{"positions": "rope", "init": "uniform", "final_lr_fraction": 0.1}
Each number is 128 + 24 x the weight over its row's rms, rounded and kept within 0 to 255. Layers, rows and columns count from 0. The size above them is the row's rms in percent of the matrix's.

# layer 6 MLP up, 2304x576, rms 0.0409, rows 552-604, columns 192-255
size [104  93  98  99  97 102 100  98 100 114 102 103  97  98  96  96 100 100 103 102 101  99  91  86 115 101  98  99 103  97 118  93 109 103 107  91 101  90 102  93 107  96  92  94 106  95 100  95 101 106  99  94 110]
[[161 144 127 204 133 116  81 135 113 122  87 148  93 147 135 135 149 141 124 150 138 162 117 148 125 143 159 138 117 202 151 154 148 119 147 140 187 126 117 111 148 132 113  96 107 101 131 146  61 161 111 157 159 141 128 125  93  75 114 139  96 129 130 147]
 [ 98 138 128  88 136 176 130 121  87 119 136 142 122 176 111 175 117 147 125  97  62 100 135 100  98 119 136 114 146 106 136 134 143 137 123  73  97 134 116 108 115 138 198 177 113 149 125  87 131 122 156 116 135 142 140 146 127 147 132 140  91 129 148  99]
 [155 153 116  95 115 120 106 123 139 128 123 146 127 108 125 109 134 139 137 131 100 132 150 134 114 139 123 131 101  66 120 113 107 117  99  95 129 144 107 107 120  91 164  95 132 152 132 135  86 103 142 132 133  88 106 118 120 108 111 115 156 124 117 165]
 [134 158 132 157 162 132 114 129 102 133 112 107 138 130 120 156 146 118  79 111 122 155 117 173 101 152 115 119 157 147 155 124 121 167 102 137 149 145 141 124 123 125 115  98 112 128 141  99 123 112  75 112 151 138 153 119 137 120 148 133 138 155 142 139]
 [161 160 158 131 158 151  41 155  98 100 113 129 118  92 152 123 116 173 112 123 169 122 142 144 142 139 135 180 114 129 134 111  79 131  96 109 130 131 178 132 130 119 115 152 121 132 174 112 101 122  94 149 149 164 104 126 143 115 147 149 123 128 130 139]
 [124 178 177  89 110 165 151 106 114 132 125 110  98 118 142 104 146 186 115 153 146 132 126 147 128  82 120 131  85 114 126 119 131 108 146 135 194 141 104 150 128 109 143 140 160 120 104 122 138 125 149 120  83 157 115 137 134 137 128 103 155 171 123 144]
 [138 120 100 114 140 113 162 124 108 137 113  88 114 171 125  84 112 137 151 152  96 128 118 179 191 153 139 107 102 134  98 136 147 161 112 136  92  78  90 137 125 145 119 115 125 131 129 142 116 125 116  73 102 158 106 143  92 117  92 110 158 101 152 110]
 [167 141 142 127 106 156 153 110 129 164 126 103 146 195 150 158 121 140 158 108 121 119 111 153 156 140 171 152 116 143 103  84 157 120 133 181 119 135 130 117  80 150 106  96 127 141 164 120 155 139 137 122 142 121 163 186  93 172  94 138 147 112 151 143]
 [ 92 136 131 146 129 150 129 101 109 156 118 119 117 113 162 127 112 141 114 103 117 154 130 150  94 128  96 120 114 142 194 166 171 179 120  89 127 119 139 160 126 178 140 137 113 146  83 144 176 133 129 143 150 156 130 117 113 196 107 133 123 149 141 175]
 [108 136 112 137 169 117 139 149 100 126 101 136 162 116 123 170 154 143 120 129 131 142 143 156  84 139 158  99  97 158 187 169  94  92 139  93 110 142 103 121  90 127 134 149 113 129  95 113 135 122 101 146  78 118 150 125  74 110 138 108 128 121 118 103]
 [109 152  73 197 107  97 110 127 127 133 110 145 131 112 140  86 136 115 121 103  93 125 148 160 114  84 106 107 151 116 147 173 125 127 148 116 182  85 149 164 124 136 128 114 148 126 128 108 133 114 111 151 160 130 119 155  99  92 143  89 108 139 170 125]
 [ 99 137 136 151 118 154 136 123 106  89 161  79 115  92 124 140 101 139 160 127 114 147 146 124 106 130  98 130 141 129 107 145 127 143 147 124 169 121 106 152 136 119 161 164 123 149 156 108 103 137 105 132  60 121 108 124 124 155 146 138 123 123 146 147]
 [108 141 101 165 140 164 127 114 136 131 153 143 118 164 146 127 105 119 115  98 171 136 141 102 175 109 105 118 134 139 168 130 133 149 148 107 119 126 128 161 181 151 109 124 129 128 128 115 168 157  97  93 104 131 115 176 116 141 107 143 120 148 171 139]
 [157 143 160 103 176 151 129 141 134 137 120 132  97 154 132 156  66 140  71 126 165 123 129 116 145 113  58 123 152 144 134 142 126 137  63 139 121  71 161 133 167 125 156 144 172 125 115 112 129 115 131  92 125 159 107 171 135 115 147 133 163 140 118 119]
 [109 109 142 159 108 111 133 127 122  77 141 129 163 113 117 115 111 132  64 130 139 127 130 101 135 127 147 141 118 163 136 111  85 115 115 150 132 126 130 119 137 117 103  69 163 125 128 131 143 116 124  82 132 123 165 115  99 169 128 147 146 111 147 174]
 [175 195 101 137 146 122  94  97 113 175 147  97 141 161 161 110 124 149 126 167 118 104 118 125 136 127 120 171  90 115 139 141 123 148 145  76 131  81 139 143 128 148 112 141 147 143 128 103  95 158 139  82 102 144  93 127 143 117 146 149 125 136 118 128]
 [163 143  99 111 168 126 105 136 106 134 141 109 123 134 145 126 117 145  84 132 164 137 173 143 155 121 152 172 123 121 121 135 127 138  98 151 182 189  97  94 129 130  99 148 155 112 153  75 148 135 126  90 152 123 121 160 117 123 128 120 134 147 137 155]
 [101  89  91 109  88 117 113 162  80 108 143 124  95 138 137 102 157  94 142 129 101 132 121 142 124 112 137 166 161  93 109 104 123 109 151 137 173 119 134 129 137 117 137 134 142 120 128 114 133 145  99  80  96 119 114 130 101 117 130 146 140 123 129 149]
 [132 171 108 139 116 154 108 181 120 146 129 118 110 145 147 130 155 163  74 120 100 160 184 140 121 122  94 110 126 119 138 132 142 148  99 144  95 161 173 158  83 152  79 152 138 137 115 147 114 160  87 116 145 133 130 135  84 117  92 138 164 138  87 148]
 [136 157 139 129 157  97 120 159 110 116 140 149 139 131 171 109 132 123 128  89 120 183  94 168  90 103  91 167 118 122  61 127 112  96  90 102 170  75 117 127 110 141 130 136 137 136 156 110 135 144 124 135 146 103 141 138  97 101 143  73 118  84 109 140]
 [126 146 110 136 138 144 121 164  80 109 104 112 153 151 181 128 156 139 125 122 128 155 148 154 129 111 108  78  69 111 181 109 105 125 150 161 169 164 109 180 134 149  90 140 154 121 110 115 114 132  88 123 139 130 138 129 129 113 140  91 109 113 134 124]
 [154 114 141 104 167 168 136 157 115 177 101 113 110 148 152 124 162 180 104  83 127 134 110  99 166  96 142 134 170 102 149 152 113 155 161 130 136 123 139 144  83 161  92  93 113 118 109 114  98 134 144 167  84 127 118 117 118 130 118 109 122 119 110 181]
 [131 130 118  95 157 109 137 113 143 153 130 124 116 111 161 119 172 172 154 125 123 132 140 118 130 108 131  97 114 139 117 121 100 113 156 106 163 137 122 141 166 108 150  96 148 111  84  82 118 126 134 140 128 140  89 183 106 127 120 119 165 110 149 141]
 [127 144 132 101 117 107 100 106  97 120 146 127 176 148 152 166 153 136 131 153 116 129 146 121 149 122 144 142 118 127 127  83 128 136 125 156 143 120 120 123 157 108 128  88 137 146 179 114 134 134 131 146 163 111  82 137 120 184 106 111  96 123 145 141]
 [ 93 164 104 145  98 119 106 131  98 126 123 128 114 119 162 138  89 141 162 124 137 108 126 125 162 120 131 150 102 151 138 138 152 151 117 136 114  77 160 140 138 149 104 125 139 139 153 136 115 102 165 118 119 125 118 146 129 100 108 105 120 114 160 132]
 [108 163 127 113 166 134 119 181 111 124 124 106 101 170 169 123  96 144 137 117 107 129 153 111 157  86 126 106 139 138  98 131  94 121 156 146 152 152 125 128 138 119 127 141 121 132 103 132 110 111 137 170 118 105 130 110 133 102  99 126 115 140 138 124]
 [140 197 115 123 163 124 108 174 113 155 112 116 133 123 143 132 128  92 144 108 107  94 129 148 163  88 127 102 133 130 127 130 118 122 110 109 115 126 140 121 152 123 144  92 151 113 124 131 140 132 123 122 155 107 142 181 152 131 130 130 111 108 147 148]
 [111 153 137 139 122 127 123 116 110 134  89 110 118 113 152 104 145 104 127  93 136 114 129 110 144  69 103 134 120 133 120 148  89 139  98 104 112 121 110  98 150 163 124 148 106 121 120 100 136 139 136 132 105 136 113 133  68 131 134 119 111 144  95 141]
 [113 154 153 135 119 124  83 172 116 105 125 145 167 122 147 101 149 129 158  85 111 145 117 112 170 127  92 107  89 134 120 185 123 118 163 111 168 155 115 138 129 111 135  85 129 144 179 138 110 176  98 114 153 123 142 128 127  77  83 134 139 118 137 154]
 [107 137 179 110 167 142 121 126 122 139 134 122 189 139 122 164 116 156 104 142 121 153 162 164 148 140  99 159 151 139 154 145  79 155 137  78 110  95  85 151  74 150 142 151 106 139 133 104  95 125 131 140 102 115 137 135  91 152 126  91 175 106 151 136]
 [152 101 148 136 162 144 112 129 131 135 101  87 114 145 140 121 142 130 142 153 132 139 134 141 123 113 100 151 105 149 149 130 106 151 104 142 124 123 123 105 145 121 143 142 109 121  77 119  87 118  67 115 104 131 143 123 104 119 147 118 142 112 147 174]
 [147 135 158 135 116 148 124 156 106 134 119 120 143 152 135 151 146 137  89 163 139 160 111 126 149 114 115 127 116 138 126 141 117 188 109  90 129  96 152 132 126 129 104 163 116 115 144 112 127  93 114 144 106 132 119 156 138 116 153 113 140 125 107 128]
 [107 129  82 144  90 133 147 150  96 137 123 110 159 149 126 152 139 108  91 116 167 160 145 108 152  96 126 102 110 160  86 153 140 146 137 111 116 159 125  99 186 119  96 117 175 110 145 116 137 156 118 118 167 106 145 155 134 125 144 139 108 101 122 131]
 [134 154  81 100 110 141 126 147 110 134 114  86 127 152 160 139  91 106 103 104 127 132 135 141 196 146  94 173  94 125 152 137 146 134 109 157 153 127 129  99  61 118 154 121 129 120  97 119 129 130 112 102 118 103 119 137 125 126 129 150 116 133 185 128]
 [112 163 135 112 141 157  90 122 112 116  46 116 108 111 170 100 124 111 118 112 114 155 153 128 124 143 147 118 153 132 145  96 118 168 165 133 116 154 152 118 126 142 105  77 162 132 153 142 110 131 115 147 116 141 152 109 137  97 117 116 177 108 157 131]
 [163 153 157 119 125 103 100 154 124 102 115 119 100  64 129 130 121 118 125  97 158 115 124 103 151 135 143 133 127 169 116 117 116 131 127 157 125 130 141 100 100 143 108 119 171  86  97 102 125 130 137 118 116 105 103  97 157 134 110 151 107 147 158 166]
 [115 133 157 154 139 161 106 121 110 111 125 145 142 159 136 157 120 133  77 113 149 146 104 123 154 128 110 114 116 161  97 122 143 160  42  98 119 114 159 129 118 145 180 142 129 122 134  89 119 169 127 136 145 141 158 138  77 111 155 111 112 113  88 131]
 [117 151 145 128 163 120 134 116 104  71 129 117 140 138 128 146 179 115 125 118 131 164 150 105 129 140  99 132 106 113 150 164 121 116 168 144 111 137 162 155  92 143 106 135 177 131 132 110 116 118 135 131 115 136 118 112 112 159 186 125 154 134 112 167]
 [138 165 140 105 150  77 119 118 114 149 114  69 159  99 134 133  90 134 114 126 122 148 135 127 102 102 104 130 156 175 124 166 135 137  43 138 143 123 143 106 156 114 101 138 102 131 135  97 141 194 131 121 157 123 118 185 109 124 138 151 119 163 150 128]
 [134 129 137 120 121 113 115 115 103 156 156 127 138 142 146 127 104 113 168 120 173 178 132 185 135 151 170 145 118 119 103 151 122 130 108 160 116 112 178 121 121 122 119 150 128 109 124 148  87 108  95 154 105 141 107 177  95 115 144 136  98 126 151 153]
 [125 135 131 126 125 129 106 133 102 185 152 141 200 139 142 145 186  86 155 160 104 161 135 182 122 104 126 166 126 123 159 165 106 102 107 143 152  93 145 118 139 134 131  94 148  97 134 106 157 136  69 134 152 119 147 130  86 112 118  89 138 142 122 148]
 [102 102 118 126 127 135 137 129 129 126 129  67  97 142 126  77 123 148 111 103 151 143 143 113 141 108 135 133 110 143 123 147 166 114  98 146 148 126 169 138 132 126  98 149 120 127 134 134  83 124 104 124 125 101 122 160 128 173 140 138 137 117 164 125]
 [163 114 133 150 127  99 123 142 147 158 143 104  89 121 147  45 146 143 127 110  93 118 112 148 125 126 122 138  71 132 109 111 138 132 128 125 117  98 147 150 116 145 153 148 107 116 149 154 102 175  99 115  99 145 132 148 160 145 122 119 141  98 101 128]
 [111 114 164 124 160 110 126 127 138 180 106 132 139 143 109  88 131 162 151 103  90 102 143 137 139 134 101 141 169 148 126 124 126 155 178 155 126 113 141 152  81 127 134  76 131 159 134 129  75 135 135 161  82  93 134 167 106 107 118 162 147 147 166 135]
 [142 169 141 145 121 102 113 121 157 103  99 122 133 130 141  81 121 123 133 163 154 145 129 154 114 132 136 109 129 132 123 109 119 119  69 141 131  92 103 137 173 142 178 138 121 129 124 130 130 144 123 111 113 166 129 117  77 108 142 128 146 132 121 146]
 [137 118  72 176  76 120 104 165 135 102 124 143 118 121 154 147 134  77 141 127 129 151 175  96 110 101 101  54 116 147 148 173  59 119 104 116 146 103 104 105 117 132  99 128 171 102 163 158 114 127 121 166 129 143 109 122 127 106  99  99 123 138 118 130]
 [108 158 144 131 113 140 131 120 126 125 134 123 135 134 114 104 150 129 126 150 141 121 126 146 167 174 133 110 110 137 146  94 115 134 117 130 131  55 131 130 143 175 120  78 139 151 128 118 130 148 111 156 148 124 118 171 104 150 164 118 168 114 119 137]
 [123 160 158 118 175 125 129 130 105  68 132 129 140 124 144 112 141 128 149 124 120 136 157 141 136 122 159 155 153 148 155 124 152  72 133 133 131 125 145 104 137 128 146 150 171 116 114 121 157 153 113  86 123 157 121 119  64 117 121 100 147 106 104 126]
 [156 156 153 111 118  92  84 132 157 117 116 105 140 130 127 100 119 150 118 126 164 116 117 164 102 101 142 102 129 177 169 107 178 161  87 119 159 128 143 127 153 127 135 130  98 115  78  98 149 107 120 122  85 127 138 150 106  99 129  84 143 132 151 161]
 [116 167 119 114 136 172 120 120 134 121 129 125 137 112 116 148 143 114  90 119 130 132 128  93 186 158 146 180 154 157 124 126  91 168 124 147 134 123 119 122 128  99  97  85 104 163 155 105 153 137  57 117 133 130 106 141  85 120 112 123 146 120 124 139]
 [139 153 167 125  79 122 134 151 138 105  77 146 134 151  97 104 109 119 146 125 134 120 160 145 179  96 124 132 138 124 146  96 128 130 101 147  93 123 123 112 121 155 146 132 144  96 114 148 107 110 123 131 112 147 143 130 162 116 109 165 138 103 165 136]
 [130  84 128 129 123 165 126 114 118 155 168 130 107 111  94 137 101 142 112 125 129 107 104 109 136 123 143 114 152 100 139  93 124 140 101  91 156 138 113 106 131 153 154  94 103 125  84  85 144 153 116 144 118 121  90 157 155 201 138 117 113 144 149 119]
 [154 125 116 171 114 112 111 175 125 158 148 106 111 168 138 100 145 115 125 167 120 150 146 176  93 126 151  95 144 119 141 156  91  89 102 130 118 106 140 158  89 114 181 146 115 150 153 151 150 150 102  90 105 125 104 171 124 118 153 150 125 110 170 158]]
# layer 6 MLP down (transposed), 2304x576, rms 0.0355, rows 552-603, columns 192-255
size [108  93  96 105 100 104 100  95 103  97 100  99  99  99  94  94  99 102 103 102 104  96  92  84 114 102 102  98 103  90 122  95 105 101 105  92  94  88 102  99 104  98  98  90 107  94 102  95 100 106 100  96]
[[114 163 132 126 189 114 135  79 132  94 116 154 101 133 113 164 126 136 191 107 128  97 136 111 149 108 146 108 135 109 126 140 165  93 162 122 126 125 144  94 132 138 132 147 103 135 135 118 131  86 117 161 147 152  98  77 130 126 113 123  45 117 122 108]
 [133 118 139 114 101 101 125 112 128 176 141 137 142 119 144 126 107 100  94  99  95 160 119 150  91 138 117 138 137 150 113 130 144 120 139 129 149 163 114 171 129 109 129 131 107 124 131 113 101 145 105  83 160 143 166 111 139  91 117 145 162 123 113 129]
 [139 102 143  81 120 124 114 130 148 156 178 102 117 100 135 147 146 149 145  99 134 106 141 162 107  72 139 117 139 102 102 162 116 114 151 125 148 130 116 107 108 187 123 136 114 114 117 122 145 117 102 163 119 138 140 126 120 140 118  95 117 152 147 116]
 [123  79 119  74 137 117 147 138 108 122 118 138 102 116 114  83 141 117 120 145 136 148 140 135 137 125 145 143 160 117 119  95 153 185 128 148  99 122  93 163 131  77 124 122 122 125 108 108 116  60 154 132 110 108 148  82 109 114 129 128  70 138 149 173]
 [147 140 154 127 132 150 101 124 176 136 156 105 150 134 121 177 145 126 167 115 133 138 125 127 116 142 106 134 150 126 135  97  86 122 110 139 150 134  96  85 118 134  86 115 111 117 145 134 119 116 180 135 150 122 102 124 191 109 126 145 126 162 137 150]
 [126 177 136 106 146 126 133 109 164 125 151 158 148 162 127 125 132  89 182 145 121  72  88 162 120 102 126 137 126 139 176 136 111  85 178 155 148 133 118 103 114 130 141 187 139 121 119 164 164  90 127 189  84 155 119 159 108 103 136 124 139 119  80 130]
 [111 131 154 155 126 124 119 110 133 126 137 108 121 119 143 147 129 147  96 151 160 153 208 124 106 138 152 146  98 134 124 107 109 135 160 153 122 127 120 121 129 127 141 129 113 123 100 209 128 128 118 165  88 179 130 163 169 102  95 121 115 131 138 135]
 [107  93 166 123 135 127 127 142 126 177 149 113 144 122 126  86 116 113 172 134 135 140 164 138 148  97 120  97 140 139 127 115 152 100 112  84 142 143 127  81 105  96 148 120 102  78 105 138 114 156  96 135 130 103 147 142 128 147 101 168 158 156 111 135]
 [153 151 104 127  92 167 145 115 117 156 136 134 144 129 103 137 116 121 158 131 139 122  92 130 124 116 143  94 145 154  92 130 133 119 115 100 144  98 130 137 107  74 156 133 108 117 146 147  90  93 136 157 145 130 110 114 110 151 152 107 153  99 125 113]
 [127 130 113 131 114 146 105 122 137 116 138 107 146 109 134 109 126 125 125 118 104  90 140  82 150 110 116 128 143 111 126  98 141 120 156 120 124 121 122 128 151 138 132 115 141  93 182 119 172 140 145 172 185 159 123 147 163 127 134 145 110 121 151 172]
 [125 114 136 150 123 125 146 129 116 141 104 139  85 177 176 137 145 150 137 116 146  93 151 146 138 141  83 119 160 108 101 102 133 132  80 120 146 161 138 124 109 107 134  95 112 114 136 147 163  94 153 138 133 103 130 140  72 133 117  44 148 145  89 156]
 [107  54 166 115 126 125  99 132 161 170 147 108 106 135 123 153 129 104 167 140 113  92 175 146  79 148 116 130 151 127 121 105 150  60 151 103 136 139 130 147 146 156 136 129  78  95 130 102 132 123 116 113 110 125 167 126 117  84 108  95  86 109  84 134]
 [147 136 122  87 144 140 107 123 128 120 120 117 145 162 145 152 143 145 166 128 144 126 144 134 129 137 126 128 128 129 162 101 134 158 142 132 101 127 104 122 149 103 125 186 151 140 152 159 134 167 137 164 123 177 137 140  93 118 133 149 153 190 141 127]
 [156 120  69 100 150 103 176 133 130  97 148 102 104  76  90 131 141  91 128  93 133 141 137 118 128 130 113 155 122 153 130 130  82  99  99 141 127 110 125 137 128 109 152 143 165 105 147  96 201 136 133 148 138 154 166 145 106 119 154 155 128 151  93 117]
 [121 143 150 130 181 159 110 110  86 123  93 129 133  96 156 106 104 138 128 111 138 141 144 148  99 114 116 181 138 139 112 172 105 104 113 141 148 135 186  78 120 147 141 123 139 136 144 122  97 134 132 106 135 104 134 128 190 124 116  94 130 124 126 116]
 [111 143 187 162 114 115 103 147 144 113 117 110 126  62  94  72 147 133 178 106 133 162 174 152  94 165 123 163 123 148 137 147 106 126 175 143 101 127 116 138 158 145 137 123 194 103 123 137 114 130 111 131 115 143 114 133  91 123 111 173 107 105 153 117]
 [ 93 187 122 120 137 154 136 107 152 129 118 192 130 139 151 130 141 146 121 131 103 108 143  93 123 115  94 126  98 138 123 140 154  78 111 137 122 156 108 114 114 102 103 109 152 115 137 142 138  77  94 151 156 152 140 130 154 161 146 142 140 154 102 149]
 [155  89 127 106 106 141  83 144 143 123  90 166 127 148 167 148 152 139  84 138 119 126 155  93 112 107 129 110  82 105 111 121 109 104 154 127  91 134 147 127 150  99 100 101 106 103 145 122 112 102 165 154 135 159 100 150 131 131 170 132 190  63 121 117]
 [132  93 136 133 108 129 123 118  95 157 143 102 119 127 119 132 119  99 127  99 153 157 136 155 160 185 167 159 136 133 137 119 134 155 135  99 109 151  99 186 143  88 103 135 116 142 136 141  84 112  99 106 136 119  92 120  95 145 137 138 109 148 159 140]
 [164 154 116 142 145 119 116 133 192 139 155 124  86 128 140 104  74 128 106  79  87 182 139 130 140  91  92 108 144 117 108 110  74 152 130 160 100 130 186 107 110 134 137 142 116 105 118 125 176  63 126 108 125  80 146 132 155 153 147 113 130 106 125 173]
 [150 160  87 132 138  95  90 136 109 142 104 124 117 114 149  73 102 143 166 126 142 144 117 159 131 109 161 125 158  86  64 129  87 149 133 150 112 106 145 145 105 143  90 158 155 151  96 152 126  91 124 164 116 118 137 138 120 171 134 154 112  96 118 151]
 [ 88 125 134 114 132 165 137 118 147 136  78 136 142 101 124  62 133 134 120 141 131  88  93 197 130 122 125  83 134 130 142 102 110 114 105 146  92 105 119  65 151  95 154 107  93 127  91 138 149 136 128 144 137 117 139 150 105 111 172 173 154 132 117 128]
 [134 123 106 168 140 138 135 147 165  99 140 128 148  88  97 160 116 107 115  93 155 128 160 175 122 136 114 109 170 141 102 136 129 152 118 151 115 143 131 115  61 125 102 106 121 122 111 109 139 120 146 112 136 151 102 142 147 100 133 102 103 118 148 131]
 [111 135 166 176 115 151 128 120 132 157 128 173 104 117 145 142 114 110 177 131 109 115 137 144 133  89 134 134 139 116 137 186 122  83 114 100 125 145 125 100 147 153 175 154 131 118 111 161 127 132 109 151 166 122 179 120 163 132 131 149 136 113 141 141]
 [ 63 114 116 171 121  86 129 132 161 137  99 104 157 109 160 164  92 134 130 184 139 147 119 120 142 163 128 140 122 111 146  98  96 139 157 188 117 132 109 114 150 120 144 126 116 121 155 184 107 178 171  70 129 142 146 176 139 117 147 136 122 128 128 112]
 [147 135 166 147 153 163 160 201 144 137 175 170 115 191 117  94 121 161 154 105 105  93  53 115 131 170 126  90 154 165 106 193 102 171 131 157 141 131 175 116 117 119 136  85 126 120 160 148 165 100 101 157  91 121 123  78  89 147 130 182 122 124 155 135]
 [132 115 163 104 101 116 112 146 123 117 139 162 138 147  86 141 156 134 157 182 135 128 127  88  78  94 162 125 126 117 118 100 123  53 118 101 105 135 103 144  86 124 122 125 116 171 110 111 143 137 140 139 140 113 132  94 111 119 105 124 124 130 131 154]
 [ 81 160  89 140 138 141 154 108 184  99  59 129  98 163 165 149 130 138 136 141 177 163 115 115 169 134 150  96 112 140 121 101 115 117 119  98 101 138 142 156 132  84 127 117 151 145 190 147 144 121 157 119 117 168 108 148 108 136  97 114 143 103 123 107]
 [118 146 175 141 133 129 134 101 129 148  94 132 141 117 134  96 127 112 126 132 117 106 111 174 134 103 165  84 127 117 142 155 125 120 142  92 109 112  91 125 143 133  85  90 144  71 118 152  92 126 138 144 141 138 108 114 110 103 120 139 151 106 157 127]
 [115 147  89 155 149 135 144 125  94 103 150 137  85  97 124 133 133 107 107 174 110 155 136 112 117 102 163 141 150 161 145  91  93 154 105 103 125 110 125  90 127 138 179 128 160 115 116 122 155  87 167 127 126  90 123 107 152 148 138 160 138 170 111 114]
 [117 138  87 116 145 177 110 106 139 131 157 113 154 113 104  87 120 137 160 133 137 166 112 136  98 129 150 118 119 144 150  98 113 106 123 112 100 149 114 138 117 140 101 149 138 126 146 120 125 128 105 118 153 139 170 170 161 159 126 119 128  97 146 133]
 [145 156 139  99  99 139  78 175 127 137 158 121 116 136 135 136 123 133 114 136 138 133 107 153 103  83 139 152 136 144 139  89 126  62 139 160 181 174 117 107 158 133 127 124 107 106 159 152 159 115 147 150 137  93  98 103 180 146 103 115 131 134 148 129]
 [ 97 111 142 130 107 117 160 128  91 118 145 108 111 146 108 143 178 160 123 161 135 133 155  76 150 128 124 115 119  74 142 102 150 116 151 134  97 139  92 126 171  93 122  97  95 147 133 119 133 200  94 171 129  93 159 126 121  88 141 144 151 142 169 130]
 [116  88 129 129 121  83 176 112 133 136 175 125 152  86 145 143 124 138 166 100 141 145 105 130 127 106 136 126 129 111 121 132 112  98 100 141 126 131 137 136 121 145 141 148 116 107 170 163  98 142 141 125 133 139 137 138 107 124 121  99 118 148 153 164]
 [127  99 129  99  98 137 122 163 123 139 147 104 117 149 132  96 104 102 110 120 132  95 119 119 120 141 123 147 141 128 116  85 152 142 172  92 135 152 109 134 136 122 128  80 130 128 113 143 155 143 140 168 135 163 167 114 146 110 125 171  99 128 132 144]
 [ 98 133  96 130 110 109 137 120 130 135 109 157 122 113 149 132 112 109 139 115 105 155 140 151 135 155 159 136  93 120 125 160 120 108 169 120 146 139 110  95 154 113 128  88  91 117  96 122 116 104 104 121 125 113 120 151  82 120 103 126 133 117 155 146]
 [150 143  95 125 121  93 104 149 165 124  82 141 107 131 162 127 151 152 103 100 140 100 147 134 114 114 103  56 155 116 126  98  91 145 132 111 143 114 118 142  98 124  66 139 137 117  93 165 148 132 153 163 128 135 115 124 128 163 122 114 147 123 138 139]
 [105 146 122 142 114 110 147 121 136 116 107 114  81 110 165 124 132 119 188 115 151 104 112 111 120 113 131 132 134 126 136 143 122 134 116  73 107  99 139 149 112 127 126 111 117 107 127 128 137  88 153 150 131 106 142 125  99 150 118 151 123 156 128 127]
 [138 145 176 151 147 150 144 112 150  99 145 108 159 140 107 113  94 132 153 123 137 115  94 154 113 171 135 108 176 118 152 151 169 121 132 189 164 128 132  93 117 151 129 133 130 147  94 137 156 124 165  86 118 137  91 135 137 109 103 139  86 180 147 115]
 [118  68 107 127 175 143 138 185 115 109 136  92 125 134 115 109 133 108 145 139 117 177 127 186 142 154 163 135 134 136  86 113 122  97 130 118 151 135 119 151 116  94 191 156 130 141 120 116 141 133  84 133 131  88 109 127 100 133 117 112 113 156 120 146]
 [102 157 100 146 123 122 153 102  86 134 125 144 111 110 134 129 142 137 144 147 117 132 153 105 143 103 136 119 119 111  85 160 116 124 130 161 128 124 126  92 132 145 148  83 136 122 144 118 124  94  72 129 149 134 100 131 116 152  93 125 141 180 128 103]
 [146 112 142  91 149 137  97 127 103 121 112 101 121 136 125 113 120 157 172 182 154 140 104 130 153 154 109  86 163 120 111 120 139 146 101 130 137 147 110  69 159 129 136 152  80 139 154 139 136  85 123 142 116 141 130 100 152 103 163 177 122  72 140  95]
 [124 119 165 134 141 123 141 158 150 142 121 105 148 123 105 131 143 191  77  91 134 105 179 135 151 166 118 119  92 153 159 102  87 144 133 161 103  96 113 141 114 146 109  89 102 104 178 145 185 117 115 101 114  74 112 148 110 150 141 105 129 104 177 129]
 [114 115 146 151  79 159 116 140 133 149 141 138 145 136  82 133 146  94 148 169  87 110 178 115 159 115 142 136 145 140 117 151 159 135 161 146 108 154 163 143 129 127 115 127  85  96 119 159 113 100  77 131 143 144 165 123  89 134 146 105 137 134 118 101]
 [141  88 115  99 128 121 142 115  84 134 156 121 134 110 133 117 134 136 118 119  92 153 114 140 123 107 142  89 152 151  93 132 144 101  80  99 126 151  91 110  99 106 108 168 127 107 120  92 139 105 104 120 130 146 124 102 131 130 128 122 130 113 112 182]
 [ 76 158 155 107 131 106  62 131 159 115 147 139 149  95  99 131 153 135 189 116 135 120  91 163 105 107 160 117 160 127 101 138 135 133 121 148 140 142  64 156 110 118 150 111 118 127 169 116 147 150 113 110 147 136 135 161  93 135 100  98 125  92 126 141]
 [116 153 131 169 156 125 121 145 101 135 144 126 157 111 124  67 133 137 116 139 142 136 113 116 103 157 140 129 132 130 130 121 110 103 142  91 113 150 113 129 140 119 163 146 140 165  83 132 125 135 134 129 176 155 123 134 168  64 154 136 132 123 146 139]
 [ 76 106 138 120 127 105 118 154 116 132 165  98 139 110 105 133 126 132 155 126 125 124 152 159 150 148 139 154 113 141 107 137 117  82 149 125 140 121 110 111 166 134 170 154 131  95 155 145 153 137  92 146 133  79  92 113 125 141 123 218 125 141 116 154]
 [167 100 108 115 122 116 114 155 146 142 107 115  95 144 130 114 132 104 147  97 129 124 125 106 151  81 151 158 118 153 148 160 151  99 116 146 111 120  82 118 165 111 134 131 111  92 133 131 144 134  80 145 142  86 133 141 106 147 135 137 158 122 123 148]
 [139 124 118 119 124 137 118 103 141 134 111 144 146 127  75 153 143 106 136 162 158 134 117 138 153 115 159 156 122 118 178 130 113 104 127 107 145 161 110 102 110 161 167 122 160 109 190 148  98 124 106 109 110 131 110  88 101 121 116 123 129 120  92  90]
 [167 111 162  87 119 109 105  98 110 115 126 136 105 116 125  81 120 134 166 117 145 116 145 130 106 149 120 113 132 137 142 110 101  93 126 120 113 173 142 125 146 159 141 139  82 167 130 123 137 107 118 125 140 153 154 156 113 100 158 144  66 118 107 150]
 [ 52 124 134 104 130 119 143 127  86 129 127 146 142 136 162 148 106 114 140 141 113 196 136 141 134 172 135 117 142 123 163 100 135 117 131 153 117 126 137 121  95 106 204 149 151 126 123 146 147 171 109  98 166 132 163 131 129 147 142 113 113 170 132 130]]